Part of a small language model's weights: width 384, 6 heads of 64.
Each number is 128 + 32 x the weight over the matrix's rms, rounded and kept within 0 to 255. Layers, rows and columns count from 0. Numbers have three digits each.

# layer 7 MLP down, 384x1536, rms 0.0263, rows 105-318, columns 960-1023
093168178170113115118172163100166174113080095036126091094127105116106104145133176125157107112137109086181071143069111096089141131081126165165114124186148110100135159125131108199091123195142159
158185149189142148101138145033127101121161099124118114173152128143106101178135117121110126089165143177102146157139066163111139182064118132101122101085136125190094148084134139081079138176181156
072173131196140101085158139110118104109146096101159083116049126110140137131122084150130165148178097163077192180113143134177115154085150101109098090140215136020168082048145099138147107170146148
073149126123072136159160143118091160148155121111143110107086101109171116151215120130194065152192085118106185062117126155147108154123132122123139096131127085164160137127139102124132107150081107
140134143117110144166091120123096092154105114173126088181123189094205180109173132105057104098104164149119167104175091144190157080126127108128094086146163130118128135134148164056155192161151113
131103123118155112147176129134133110148122160145136086073152114150145104157158172138135173122158123153086124121169140195072106158095093095090114068157143158146065137152114117118130120158143098
128117134143118117077144132112121106107109104128119148083122141146102116132145122157159079168083180204146087139145129112191092123099148142141083114106158102124139176142114150120057121167156131
182152129128132120105129177189138138133090114127125129191126119162133142120126155040148081180159130171150161123159060119114119106115108176138120194154197131122070138137114123163095104107143186
121075185190049119152093133140154157145158083204177129135115151111149142158168124074150187159144130079106103101102104114140139114081122147074161116158169158107192148094110131090112210110150113
141162093109180134102164067165164149114126123165145119103137094116078152141091172106093107129150105117156080088167047116085162130122065137155177141059123183139112089073143133121150111152135153
135105084115194120066201127123128119123211125125150140098157090123105103107158148134098113134102197098122149157115131237110124060142155131173106198160094127208178104146129181116150068111130122
097110126076116142117112112121071171140093148121150116134099051072149135108094125085128160177118037154090166112141093103119151114091124125098173136188156076175088156124093131070112194116061136
078119074152150132077227151122155173105111170060115117129151125170091115147129109109134131092162120133099190143137167165187174109127095131120146182104092042067103143125112122164079122138073158
079182145134063161110085119063115081120097141144093145156120170117127116111118143101119167129100131108188090083125118105074182107118105158141132164150182184126126166131154143088118178109053070
103097110111073180147091123083101148095148117065145147182124126051146106106199157165205096135115108161099159188123124145121180180133092117084052120114120168153077128080104119139142150117075098
159127140117058129143100120149105070072134106099093122112134116157140102155123105118209116149143156103128138169147170143121122134111164127131190062140148136167148076092111066105083134193130124
127166178107097108126111135143083084088114164151148153125109159133170125146103120162128150125102110076155151155134188122143159089149180198132119048106114097131071137146144088132130085138112119
092144145073113098145164138113130138086144102103132138135122131162110118171098125182145094142113183170142145114128083098170140135120129153152130137106104091119149157125122107119134071151088128
144105146076105075125108086091163140200143095154121168081083166124141109168163112138139109110119112085173138159067152218152129104170161125171108136191089165070098113116157164119165112138185132
134103189129124115134138151104079103162123107172170141101129144107164146129104157149094144097184159095105132064166203155114096143114089152141165114159146120156126084159185119140125126178143117
122098112162128110175114136137136151153132141173160153106130174077108112121104146123126094113112147140192151140119186150094113128117088159152135102167130112143156093106156106111106093123105092
151163161142202086135167162120093089084115152148132140187117126150150123149130087165126125101138163131086103153108137091162088131176116082148125120141079140104086173120139123165115153153166105
119091119141133099120115134104093128109158115138130088155189142128107143139113121095182162093124117171107165083213080126142120112114076167117103097085164128092093118094094119149098126121177098
160185066113069133069189139100125128175090151161127153149162141172098145099080145123126151140113180123137134089126152108100127130185154159133153076193115153101117150158197154076145130128118163
060188150161041151141059115096086098138148137127129177098112126115143148069155113170092139133105168152089089134113119105137186154156187088151143135064091095164168090146095135139177127161100134
143145160151115134087171169138154097056151146091157069079201167173093121173104164184109105152180146164111115109122171114098137104109100127085130143145145109095177101098102163162150140130152131
131126171130145130192142147141182125128132135121138131156154102104166176075102125123153216109142108168143176154148121110181086187089100106126100135100129136156124069119152142113081148135121080
133143173129101121164125164214091141152096109129134131125174127150181118140093130095143121118139100127121173090157150160176176129121144147106150097129099054157138081162138125139182103173118145
173186146101092116149109123166075111143155173127121142103102174096115146111093123136139151145071165154154116154113098184149158181144117151108112180106149189118122137146125180076102099106208133
122115173129142141181124183086163127116134140117086112121115149127063112129084139194178091110123089137143114165125171127093111133162121039160076125129185118180167132117113144114085158119064112
123112158158107166138112186197099139086109089113193120220093101140152125126170109130098109146157130141165179153081122140131152188136024180217148133109148072120119061162148171161103087184152126
113179062139081118152084132128162094137136110147113053146136133079141108107158133041141078108117115081156153084184171112129106167143143092102187090148146166128152099099069098142162166124150135
099180069078099137093110136133123102138093165166150139132130082122084138132127177098031119183133114122135094094061111139079159114142151170134167138092128157128129095096156101130100214167111092
085195177145121170130087143096105152155155129090132168106127183136131142159145116190121162109148129129136113165123161101077109133131141135145173110140139044203143086129156103203129179099052079
133129095101170161076154144088154077131136128162188114117117057114102102141119088125162125130122135122125115132100075163152116112110018128122143124134092195109177087118149114074115075160111097
102116156180235130080120148093142101169108087061160139118101165128110084125143151079112113105135146073133120175128165130183088150105226133127149157148193106109091105112047208150168159135113095
126176152153124122099101124162140074136086135131153091121105142139124133157147165130121190189122132152136092139148157104166097144182095141150141146134141140142136153107165141103072120128163115
113117135116165112108141105131098117127133126148147139185113126164098139125104152121080170133139146137156158124132135074154092081179124122097146182160143148133147123107166120122124162133167173
140198077074109158100132107128121170141187180141125112103098199110133186157136120151121072158157082110190148140083154156092174142142136106133064108147104149093092164108135139067168119123137106
103127116074114168150060150126123211153137085121155095106138106137107111181167060153090123120183155134176094184087118128075109155188063144122119139145168089132178089115135106099107121105113087
113149106079107136104110144121092122085083131143178139188137119141056164154117113177145125129151097127135070124072188173060124158205060095146160135127093123141062145123148108124112175117176163
160093044147110158111159152121137104169093123085121152096129098091071154255127127081106144105124068095186060173152166136145100121156130098090152066127151114157115133127091156127149104080140103
113084153140117181176106169130060144158152083167130106129126098082121140108101160104097097110111153115070115064113141099093125152116143105158166214068147142148137166121119164191143144081215108
165123178150096113120129174099097140139142135150183079136136112143172176161154143095109125104139160130093126069094126139127065148113164159127131209190156163097179117130154152123102116126124133
088142055197170086058069130069130052117103143154150143037099100102104152137125111112101161060140141037143140140112124098111125127094177114138126111133160127123113154120106121082119155116224118
126196097169172169093155151070157158099140146071146127144142127108155112101114124115095140133133163155174156101127169104111101145167161174187123165114138116155111112133135104185136115141183169
083147090166146092074078123150115211137175151098143157135183127067075143132143164135085190051115147135159216192109144078051145167132146156122034178086085112101134144140162146160163123139117124
106089167174068129120051149148130183142118090132085129117138166100146141151146143098136120135164127139119127147110126080132110201122146137130161131130177123106074091107137080113171150134133124
137175163188090116126160162147105145170182055086122204108102153160162157216141106153128130160149160138175100081127137134131108122106170117139164126169138098158147097098129189168192165172118150
112109150057164174134110095147108120139119141074116107167142097167075082117156133167108091138110096152117180152164115063086160107116135071092141147145210162157140039098136147171121131181148151
144104139105197124150117095131127090140116140116110088144097130167177093082104100127154121172134148106089153144102160089176099112137143165120081063138089085090092095144178111159169133092164084
127131148135162107082154146143181106113127076142124062144111122152175131132124106102170088128105128091010103122134152180139114120155154137126090171209181145111130125142136157149118154135139130
139162095152137143136155144131149100152108120117148151158132146073111065177128168117123133131145131092157117108094130134110118160128100185130111125125148152126126123145123162138099120175168122
148151078128107120151065115125145078080108091136149164141114064103110153120153109174185136115104096115102199139093125214105145153091104169127155140104115117153158096129137147126114121107134157
122120183074120135101173071147124128088135166093148157117130051098100126087143159129096135106137147084077177127116140167157135156161061206105145155044063145145097144175121108165112128146185125
109097117098091139042042166074093124077098137196135161151095110111095161123158116128093207124146128080101135156097100123111132126123114189155106189138177150105174143152120108144134168201157150
179088075121126153127222121111117180133093099201119095122146104150125106140158135088144083173096078117147146125125168100131106232151126115165209151065103143138084108132121128121097155176152115
112090125113135108154106091199107138126092145214119134079138121160138102144131078087179085117195159058093137075135150123124094160124062099107195120069144113071127122099124074080125142102095122
087151139151139111140149139114168118119094164136088086151107144087142122143138133143119130100100134163188115161100159138113140122119156137149134079146143093113134197133160105145068144099084101
122175124141152166188154169130122087114097118154142139126105142148106148131100180117096107154130124137104097095119146102058110132182158115126110071135184109122113074150122171126101167060115129
146154079151123137116173120097109084124105152139170142145148121123124128140097124103157132106096137143102156159085054147114094134135137156097127091101082152103103144175095144112167156156187152
122110125140195145140217154091150152161170151142123048098170086156177168055086104038115156122142144134127122131161155108181134092123196107052090208146121119128152175074135180070148067143101124
148167168113141134139080119034146072113096107157134184175122104125144091158147119177111137181147074177137093133112094049098146097106101131137096182128130137197124163124126123145137162129129124
114129107105150137138162177094108099101147107121167099125152071117119145047190143147086137112130127148120116143138127102211064105148064116098127120099115149129163107161149120122110093166115127
121163178132069094167088119119142142097132094131097109112255145102148146152121128136078176107102123153194103099145154080119106118094173141119151124140091108093144119084104176151185113146146123
121115076155190153101147124095080084108081182121127194145085168168103149088105094117089114161101092148125116171123115165123100143163141115154094173124103149104117199154155135138039148151150133
126178121158109114136155147136149144173128086080132141102163109131119137128097110117103127156168113080112151137143137132184142068149114119128122106113125067145166133129134141159119126122116117
119180118069163118099129108115133143142151177137118148131124129174094149023119157145066092114149137166163125200146163130077101121140063110133118106174157136198125124133117139151082145158124102
143164152150089132125120082200158127168165202086144126127085136139146111093161098105121102115081111112038148120124087165095171162149167158132084145131109092093161103136155104154152113108116147
114098071156131153123109151087132143165120101175104148189184118095085184155184087137146146092121126172131118101131164124151123121101098132119126195102116106132127094147152123176131127111110165
144108077163144146103127128122106149132105094124102120146097171158125116075155152189128103131119104124168088126129130165135152168134138184121112055221141067102139123082157159085095093123178113
138118177125116120122136175088142139158161141109126152177128150084167120143158182127129169131111134200164179144122131145132138110085124100143102128106127116060128143148144134122155137085159125
093125136135088102128107144106086171106116086116112112136145143156163124130162137132132085118130163148151127149116097145130114150088093098150036163170113137139100170141069108098082118155094133
137092111126123133181109125106204108112097166174111153099141099099102083139192158120178140154073122083133133117126163200077105099167167073140134160150151126097096131109141143153213092059156145
168156141124140147105123113048139159140133159115117179176118121141142086134183126152157103149046163112121104153075094075141118128141142129092086176164141128082079112132130118177144138131134131
129138056129122150110190129188152085118113131137111176077148098115070178139109098086062210080160127164113195100159090167107154135084125111154139151136231141191098127130110071141136098098142101
100128084123094114144084121164100172205170117198144143131181105114128216170176135116069173152181125097102165074144101106108129109103083082186154096066113149131181189160130102106119096152074141
115075114154158156159158183099079075108098135190130133192124099158082088114109189169093160186088057121154132120119036069063159174114158151171069159091075165088093165144138189119125153104134154
101120118109155145070101107118175103191136180121104145186157084141099186118108149192118105130190110182120111170097049143110086122112105181156166160069192196146139119144084086161150095191086140
141134112083117150179101119205114148117123106132150120175118151147156141066119151165109076160143134134203157104171087076208158150147120094154107119079083148164082064190135186152145127165055124
079123165146167133072142103191146140146133134164176139128144098167155091122132186134132116148119163166095105149109176133169136150156118111150119162125158152141143121120131137132182108122189117
142193108120164163154114164137151177082112135096134123088127117131154095160135121146123110107103116122100172135171063130132159098128094143115157129149110131214111127112168121154153096187121141
102118127107143166138107133133143131148151171112118101099151162149194089103121156099111175098107140151125091181118164126229152139090095166173127137074147148066087162150093160174105151101154155
119121169126134120122148170148111116152081154165142176128070109113138133108179138140153079095124167178146124145125080147120189116129123134166134089138162090121181099145117181120128051167185084
121129187089146157089146093131087178136115135143147106161140123140106180160087163087115167094111107078166143154088149109152145110107156076105125089049133093146101178102099153147144166172074129
155104140124173119051131125078168100096147129145110125121169152136106172073120125124125086120117104162148086118147144086104115087153160143148158140129097159124117145147132139146153089083159166
123121127128075094177122144079142144084119129096124117209177091126188119132150160138140138098142111149168124101181133089211155198110173137155151101093089230156087089146102181129084093143194153
166148108163145135120071126139163161121161125155140106123106132150134134129146124078083148086107168098083107012142173115100135119145108172172182120138069138053184111138125121111153179118138113
115062095161152149146126122153139090157133111114126137170082128180165135131105115129102158107144074060141110131090138217100076134066110156078149069128067120090056133157098145185118134096126106
093062095107184148128114082116126161120092117160110128123104110127103179186140161140145121124113117087104129096203083132123117125086123155100129170158138136112111098083117099163131065115191106
116168120161125112124132201123194134140115099098151134166129164134101128134089113130094153092101133114162170116144097141129179170214163186170083113169106146097147088094181122115177172133137135
098164131125116147171188135113122127112151161109111127123086140116147105118108088115140103109169084145198147146135127172168183060169134108155114095125160095154123159102112146098121183183097107
115127110098129122152123137167153133136162096094170093125098127116140184109115152096180119155091168192127139113118117107145147162096125178164097127103169129157156141121122084127127060129095131
161178183171196144109190138142120126110170202134089092068143168160112096071152141162081107157091064124132137102142142163135190125043145146118165189127150174088150173100094139135112070108187089
135180079141179143197061118098148070111129130134164146116136128106087092083128178182148157137140101089070123063120169123096092111110047144142168166055127139110115108194123139117150116110158124
110158081111188136109211075112098047109139141128149084113154095123123138151093138149107123163113101165092125191122065122107172153047125140085122152116127107111103127154149145107111139138069139
149093077092196092101162107000166129162044093148109181130143076127129144121102098157149095172111141134101160189119206183114154049134205115105118148142079112134094161131147145169167070083125123
139151144125166112220148178155122063053122126088157088109135161124186144171122147043170125120163127148091133083151091146217130129083184093151174122118129095122084132120164164127141131109120112
090137063134135112138099104108144150114138120156150172128123142125096119170141093123149147104120132181150151173159069110119132070116081127114097074089082143155159124127134143196097099162183092
143127063186142131207103132063084123140193108147154113117065127093105117087101184100107061100181135140140193146206112149068085086121110185154133048123095100141130178074137121131130176114194140
134142084170142140128157108088102204091112136105142106142154063162071183119091172173183151087151153143114173121154110080105146112174139103144169116119148145222185144169133050135157093089133157
112142133109095132075157089154169129146136116128111116091143115154141131146106134143116085152120151135127086078134099129108113159149156152113101069161161165106173110124130140155131150135111131
138116115159051124137044105123192133101113144140154123124133135083014155137112119140134111200101117135070129191136141149084127158198130129154190130092136177161179100110108134090107084147050092
202120129073139157104118066148103139218131131192181142166084154126176096113128102139128171106068114095079072072134108148183105103117149122105196177161117157137116087125151099132133109173121145
102152157102185119167069142111140198103082060100158117101137163084212132119135122230192049126136124110129147139172184054126092099143126087148120139122122147153163172131122107085099118112085107
129138122120143130175080136121132108103094088138126137125127128150145077130142145115119171148124134086111116118126143140144106148135132115103124107147170149131117084131145119128145126099140130
133130116082155138154163124127110160141147162165137104149129156147159133139108108162082137121135136145159144145114122127113136113155090127120134084131147068164080103097176142190123133148157140
089057193129154132124094124125130125184154105110064207091130133100099118148088124219137147094106114064155123177124131131088127135051177086081131100124122136160129109102086148220255090112127131
109108134104177131172157108082145191127132121112116048127138117151132111136116104106198156105089121134156146069211170150160124111158148154125163116122108059189096160122101091130114126154145123
140155096089170157067134144061147121120093156086138163165096105132067110156144127166158132171206139129137118119133130122088115114182124170147186094114079061102084115132147119129109172090135107
092130110134120145137147081100082176096171172118107138141143143118187087119123068163098153126123151151159141074176120139137082114102166156120114131101125112154130119140169162126109112167072124
115109125098139153131137094191160114116159105128129102099148103098127052150143115099098110083121144142133128162176129136136145117133185147121133110115129195178168109121138161066091155125132110
081062093164077105151084126141180119159155101164127108097062177154161125131169087119148128112131140123111125098098108144166141105110181132110141094153215134186081138087153100066099184145086144
169124171125207164153153182164152120093129151202126053093103126179169128121139144132089128154139114189103120008209052101181130096104115131171133078144110125105103117151159113147126052101178126
171093100146135139127120149056138147185117144217099085120161109115050187170113085080124141075095106125100105153117113152082111119126100131115074097143143159128140141190105075161131182080069116
128111059200109088132134136161116070187152142128128135108142118146118145121098164176128121105097106088220116130139097116136120128179173010150157000169112138149135086115120140151139164115139127
145097128178144120168092180159083131111067147071094032075150100165078183154069173147145095138139118059110071068123098115171118194119193114088176112126182120164165182126136095170133152179149137
116128162106119169066135142162123194160150109110124138082117109159083125130095118159113111141123124091066099109098144207152156112151107136135149170067119139128106183170136118108151143144136139
083130161116114127204134132125129151086133098115095136133106182161169124142173141135068118132093111147118142166107135136174099094106173157109149146133172120106121153100118140103174122122093117
080088106135134157111142103144084142156116127187135164107072145064163134080146135073196121146135103085151119194082109074118174170119164149106130167176178178070134179123104159072136127108132125
108137179128130108169190134111148164096082112152149077132103160112172173124134132102103131171179087162092174096128118139200086146111133143105094125122140121063148120121103134146119108148117160
159203184110121178102144144156189133183167195124126203091176165162102213156154110167114098154141152182147134111052157042236218166113127131163165145135137086149128125150128163165132204134136144
146097206165074119141113092134154165141105125119090135127177176121206119115157112105130131112114122102066117139120117145110138111104154141143073118147180088085147090090146148118134139142167108
133140147087103137115100097146131084190123086153119125100172077144096131164061167084147125154114100128152091067153139109125105118088101145108146047090106185150121120122154104218155129121135134
093105091127124106188086136118093137137144131075108117143088144150130123092130135147153163087078137106149097107167154147130099144137153122137134170138150139133175160132126108136099208169114119
149153141105140102078160114133169113128109162133136168134058139137055097142111197168179149145093150173060072152091139086092127105172102145088080110063118088095101098139081103070129110101166130
197100176156106124098107086125133143121143113154120086127137141178130152104135153142119176134129148073096121163147165125147124152101137113119147125154124126161134136096103185178104099121074111
092112072097093071120069134110151112068118105094086083093122121152088137142054087039123117112091116125181132113175178099148101171205161110141118156184122187180097159060107103144105176145126156
168091172131126158099138143102164164158126183142115130129106079139138111173126139123134118107128114133091118113108142103166091128137106122160140108076108159137133201177132112165115149104148102
142127138143060150055105148167128149150141107073114141064127108142155160086175124103140084158119107103125061156072086099096166097146163147114064094104134149112164223159141148132153149125045119
150100130125161149149164175072131149103148120129119093126055136138183135148148145115183133120083091118107134158121157092175060153126143114081159197193106126140064107173115080152168127153184137
120131119181095153181131149131087180137139122126134074092121111124129110183117125161127111121115119143133153144090141147084139149085121147100053119093138131120130151112160057170066145117167149
154026111159140087131127141145106089153125131133089137106060083142091202095092119094128133123109142094085052165124112095102144135114061113163061092144128162118083118085130151129092161144108181
079122147130135146139095153103083190152091115215079121112124066149183147121161170067151150139123074070093105133107091135166128112057124162143087142121111186100118217095146163137085177174092090
159095158145143147148139116124134155073152127171105130202060155108169110182097090090131139176120130172126132106132153127107149131105171116141137175108133054135150087142100113127103107093065147
149162126146113129158074073241140158151118118130134097183184158149133078112132098123091130152160173150049105156147090072173144157155118140160130128160138158152169148115124090116148146131133165
175148062157067111094131148120154142133110156076093152157184080107059157132146149144072067121144189132176104150167139114048141145120093149096116163142162134166187102167135114143092143152149171
105051113148161118137108146156141166085137106171143149114131131087135118168112118128168155145116120113136115091093151191169139149116111082142126092157128123188117128101140085132150080108096142
085086125093088102167123125195104061141110120164150152147083092147168147138076111032135081085122138110130136133148150149179099114142227164125110109101115118144122140138099111095124130174198156
062104147156137133139091066078147127162138097149136113060135154172120162110126119092110103127133102132083110131182119077092135142149151110094083094125195163196145056136106202048153166138135142
119162101119093136123101118178103119210087086104173129113110125138107135067135206144087028115122186110083137190126055129154192122132052112168083079171110142083100110131118125138200158157149125
080146147087045057090121061117116118144084087213162143094155164103181147142155127134152136152103108110105115158109106116179172085066102068103139129133173193131206144127127146145173248078191165
083080129086089139173091115125176098112130102035127089124182081134118143122121122084132150131169160089136083151139097074120127152115101126128166182118147150098169129096115061095121195131083138
160131173145089096123124119180161192097147102114145182151174203109104174138157099116139073132125125146173085153132184166085108119128147131122157141191212109110181140107165142150180059147106141
098189079171124163161089197115079171102088082065081114174158090107121180104120104125125131151067106104173082105159142109092146151143115127152198133135136152169157120103124109136025159110082139
130163180075165113211164103164153141095157165181198083109158172107137141104166125148062097097092142032087122089148147106190141192105162168078175068165088078126172112112141119164178111131167120
185130198121140089130122104092120175175169136188132120117111107168162126101092126133182181118172120153104136057167154144110147084161148141173177164166160120121091124078107087134122105075132130
179157152123150106098220169127174161147164129133080097140099106105168168145142182128183167138157152155155116064114144130117125129141158162145124115123120156113161152188141169056158174142108115
158144130145159115152107100166099097149105099137177138123126100132218170126098120117164122130160106148162091115099158144120106097092159139112120134117137106148106133121127146135094114141078109
150142151099090133178101134080127155105188100139124109102065104152168159164137104058089093192129145158142108129098122130176109121093123135144102100119139147098181100120108118084143106134111144
101138120120099167204152103087093136090180147116134101092176131106236129127119124115178101089102128100138114114168119097131088125090106089094089131148100153097151084116124102075116097094101144
120086170104093171160111134180124134138110140111098124144125103151130112065140166119130163144125169151110076124096142095143126128068033154089132162118101170100139145125142187091081162148135134
068111130155188172097085141138109142128156124093143142150134128188089112132120150153090103136118151164173125129124117101149121162116114183087131099083185104136097117164111114082045109132164131
101054142070101134130129097081186109111160100126123147090119136135136138100093147143140061119164109134152073175093104089096110118064122124170147166173089151122124116134121101197129153113143133
114173171117132147063115121120173125154141137139149174110077136129132152162156121121070094156158142201128106184075163167126076177133124148109060111095087169133121154153128167116169120118166119
114114019158072157129109146132081059102090146120115153084139149134125146184092099121169169120130110115059140133137140176073112149146089081133097113159134144133097101078150129126075123117163081
114095077122080114067049120071106125112137100107115117167142157150104061173136119135171182048138118172147132132106107102091148180115157120150125171150089111148165078137137078110182192060075136
121206122140167105113187128075123160124210150159113131146136205108163108128127101133107107128104172131145142120101133147132134153040129102128131108130153127137157101094175131126174173149065133
103167144112107102079074117125126089121114083110126136110105166101079137113123143116108160187126108144121144146155057111068097138097140139120084197146164155133126139079076095106156162054172099
130103112180128094068095177160151121065135111113065176108174092143091084125104097136098093131127118146165165137125143179125094085215151133178094069130087137073079152138071174182145159085109127
145129124149159145124211102146116091103114093105102174122155099124106128058110084169108149122113149145143088135153110176129157103125072163151092136070087146103087165097127154157158151079105119
145154115110154162143067179095119145126113078137152102109036109102109128147113093100132111163131169166127113123110130103117053105114074099141097085153140179112127126123120123143074143124153114
108191141152113184110087130153120105113111167096106100162135087115112122158099078126101200086167166177164121169098166123160148136110064092120083157045117123058095161173119153152153154152135149
158075125120078151116179124211083125098094157130135059114155170149140050142131132140158155134150184147065162151077116140155151117101177117110069036151167056079168082116075102064145122129191117
128131113163120157113109177171136098136098113095141066133134037115225160173121161087144104142152092172100202092100151058192158159131104161052162088060072084054130156129138091159174182146166127
072136110142115160116145133170099115145141112100144068140186181131162127168158086108144173129150124120129104161130148130165127142188115067128201125156097151118121098168113152208126134100111118
116093137169124174144105139046096150130173117146097073106120142136143120137145089112136120146117135121206155122128135113216075131162153120125075104046076129087110117105111138102147117081103139
104095083115129160056109165142161139086175122112170183115153101157074103098153167129102031156108145179163182095150120073096132110149063191126151146099155106078081162116134155108107182043114130
094176064097116128114136101101084049108134067094131124063133146122152137140165144107123149147149109165172191058138087149114210141165144177146088103159158145080172084178139124073145137142096120
121117121153100104018153157081165143140144159105151165143150096162105108100199092157122129137109125138134123140114128198084150151174133104151107127145116088062047085108114099155195148084155116
174150100171085126164128121156137139146078149132116159087095105100180149095122115115112127153132100167132144128171159125109127089177175142105079096170129142089117104115144107093118140184078117
157129133102108089190106089199122184164153085145138154147132161159204172155079089100170071117110102095147152138096167114207156109101146137143121162151191122166217111110170156105148140144153126
157144156124134147087140138075182119151097140151152159185147133135120095125128130105183112166160142121129154111103115127095138122122149145103096116131104184119164125134146121152144142150161129
141122084134154109169186078152177129080112136119092129104115134149127095147158149166188099105127141090146162118161151118142091133086129135142094151127180087172120125140140130116152105111159111
101110037165089093100141089184141141087148165063121136156142123187134130117093087133143157115118096124140150115209101207137125104130160128151166131182123078108112113132131187095069111090062167
087172086133152154147145125098158077170098151085140140160106132100139097137155109106144149115126139127147149070164102152208144144105146161134156093177153125117082074140122147143080116074136132
151088132146078109170071130060156190164090098203106134163110197110126078071133157134129151160139118093138098165123175063110102111183121118189100116163121154099089184134190183171159110148140100
130162079128137145175208146145145155065057118145100146067168137100118069125084146130153155142040141153113094064170062168138175128108171149079138157111122155173118187097137159062168159146175162
121142176193172105133151125247095128146110121111166139142137169206199183056155119130119092166138133092121053144138143115115082123109115087172118100118109088133116109083150160077159090198204159
131113202157142116177170140118092038091097144130136075165104165088138190187147158119135129120139073175102144115147165134185114153135113110142151156101129106128103063095146152153110145165163100
168125173127162084193134096148168127124169132110079106103125143190137161127081152101138090134145151190118130127148164055145164119119097189128124055135121091086110142099142138138089081167111170
086132067090081117184097113111137169067132127135145137101134128127116130134136095115150167129113116152162094110153107087088119091119110130161192133090126139127078145119093125092128068099238107
127088094109116111156110184184150129126163130192124135093118099127144090100146120084133089164141141138178122107132116149173171125165152098137107118182140100162150134144153144076093108124155110
109124099130055058102087094112122140199137137106154115080097132086156153149168125122088123131125113103095153098130101123146135182163214120153149164162150149135132098133139082111165118075186137
131153186106148111173154112114116203129126117097135101122153162157143102049115134130179136176137148072127140075125150137112053128152178141127077148117134154118130123133108154114125153080139098
091139126095127141149187176192172097139114103131147207106108101110108102133154122123148130202119136092095148135134070109106091119155113153121092074127101156064153134105137125107075101121102111
099119167140177144149115066130138183098175138139135115099140096191125135152085137144204121144125140178105103145099202123143082112136114126072163134097175107140139191133155082129091131088092115
142064117171127101090115134109177134185068109063173073092126145108119147158101076094131096101166071104160131136126083121134148107107149133122154166156089074120134179134157122107174097102137117
105121117093087130110106165084121157189129142135126078153108125114146147151150089168010178088111152109135085127100139112139181098136146155134123115141130164160114179194152090111156218112119144
118118183102183117087210159076102137123150145113124123179140136144114161109141095097146175069161104142191156108097125081090148125109122105099174081095077130110142068187093150138133196103146107
167140171089143091156160144126168181169082126129089161080140099132116163117189111081122139141117107128094128153123103153097162125123163083111158176175116151130172144136156102083110142096087172
139125143111135106118107093163104049144128142161125085162095176161105137104154095123063140151119084151119158166094137088091203053133158153097120114102141133085163118157108069080100117120134130
099096197179173122102169130076150100104166184168124120183111091129193124168113126060161165114064097151226184068170126118170086107110122133122161166117199134128091178114076172193184187189139137
184087176132168139142083142136147148147169139105097181107098125141146163121129178094141138101110114070140157154046149148085160112118111150106141112116102093102122108125114114146154091194112113
108169119142166147109136152171186171196131176123111150074225187170112103154130125129157127102159146081120122130100138115042096117137118100111088091209160147124125199132165136201142153125151146
066155063174161143165140119102149162110110163104110090154156093113088117097168085121167140088181085130088121087204135170074096120164137122156133127099109184070145159140138115182099135083129166
156105130147188142111138139137113101191148135152118071113171120128171118154146134119109164103093119186094133169142133118163093123114135109126112111165126159081110150077125151128140135170144140
114163120095146162116100179148102140105151111102189117080174122182094208155139158114065123134153230191127187147163120094122207111070139105095127092106145144039144155156127141084119151118064148
138117158135149157128174118117101103083155157103127097173213147142123132189157183151170076127103127114140113109134150165131122144057000113091098137167076127179178128085118108135090109219097111
147106033115123164212164082097113130133103098137050077156127059140144124100090145083077131155101113123143114107141091137163118153118087157125101082083176113141115078131141159131091147117132098
089076115120082183186112137148209075095081100088130112128138115143145121114119099121154178169162088131127165170146093188097187160112078141097157097140106112131131148130128172110171174120103149
160158176152128113189091104123068167115116125097140176138104120160069096147076101180154145165210123093148089082160093077091129197092126140122197043100147050158122120120151089098105152101086104
127174129113154111128106144172088075056084083069118164191168117145083159087167156103092148104126148209056152139164094117052134113124116146152099185157173132185153145148165075146102158129150130
123156139146164103106092092099094096108115131175066122128104137148125139073099106121196144138126108134121138137117128114057139137058167124109132006148182175131089177116103111092172123140128108
088167075119070111111147126092172124165066081104132137160144109132099153194121107145159153125130117120151056152149064133113155141129172168110155120174117155161135163132117165091104179106098133
128123128161150105173134199104132092101128130191135126096128169103147133068082097112142138172160129148129161135126114148110108143131153155107151064102153080134163154160116148093111068121131128
150120132090090163107064119154153103105158169137126157139132140135056090146143143116143139101153152109095115133137095175115119113160115088164107115090080114103116123132100153123140145143098142
110201128191111130167158160101102078119129110147142148077080111132154145115163154101158102163115083078122087129121058166111177184120139083083130170160180116141135148157131105061083077112131110
140111131055133139184034099112127182111090173140129114126100093176154071126118094076129151140141143111163155101135120113181123114041076130120127144095113163111102072136124129111088138099119140
103182120073167123143095134155104091127136142111153110106158122078066168128128122198112121020087092137166203145102146091097208124145169105147150100152137145125173099135122145139112214173190167
190098141162103120097111195130090097181161075099120129116122132183148103058136126141150157129123100108140178059158113137139141164170162108112133121120104112084160138173109136085129133105143117
111094128124167136137148128150180134116077097217098128079039216142138147094100096108127123119139112087168124145157092037106135129133112103142167116173244121112180188143122136189094120124113113
161170142089104104131143117139185137146153126117145112095200151134103116051132117126123131149138187115041135181141115091114145104122102142110100156125070141127103071140136120130108140152140104
133086133074164158145148157136175117106148161161088177124093115152180171096143077098155124145138153125189104121150127076131136124118121135184079047138168187136097124112096151154145151146144181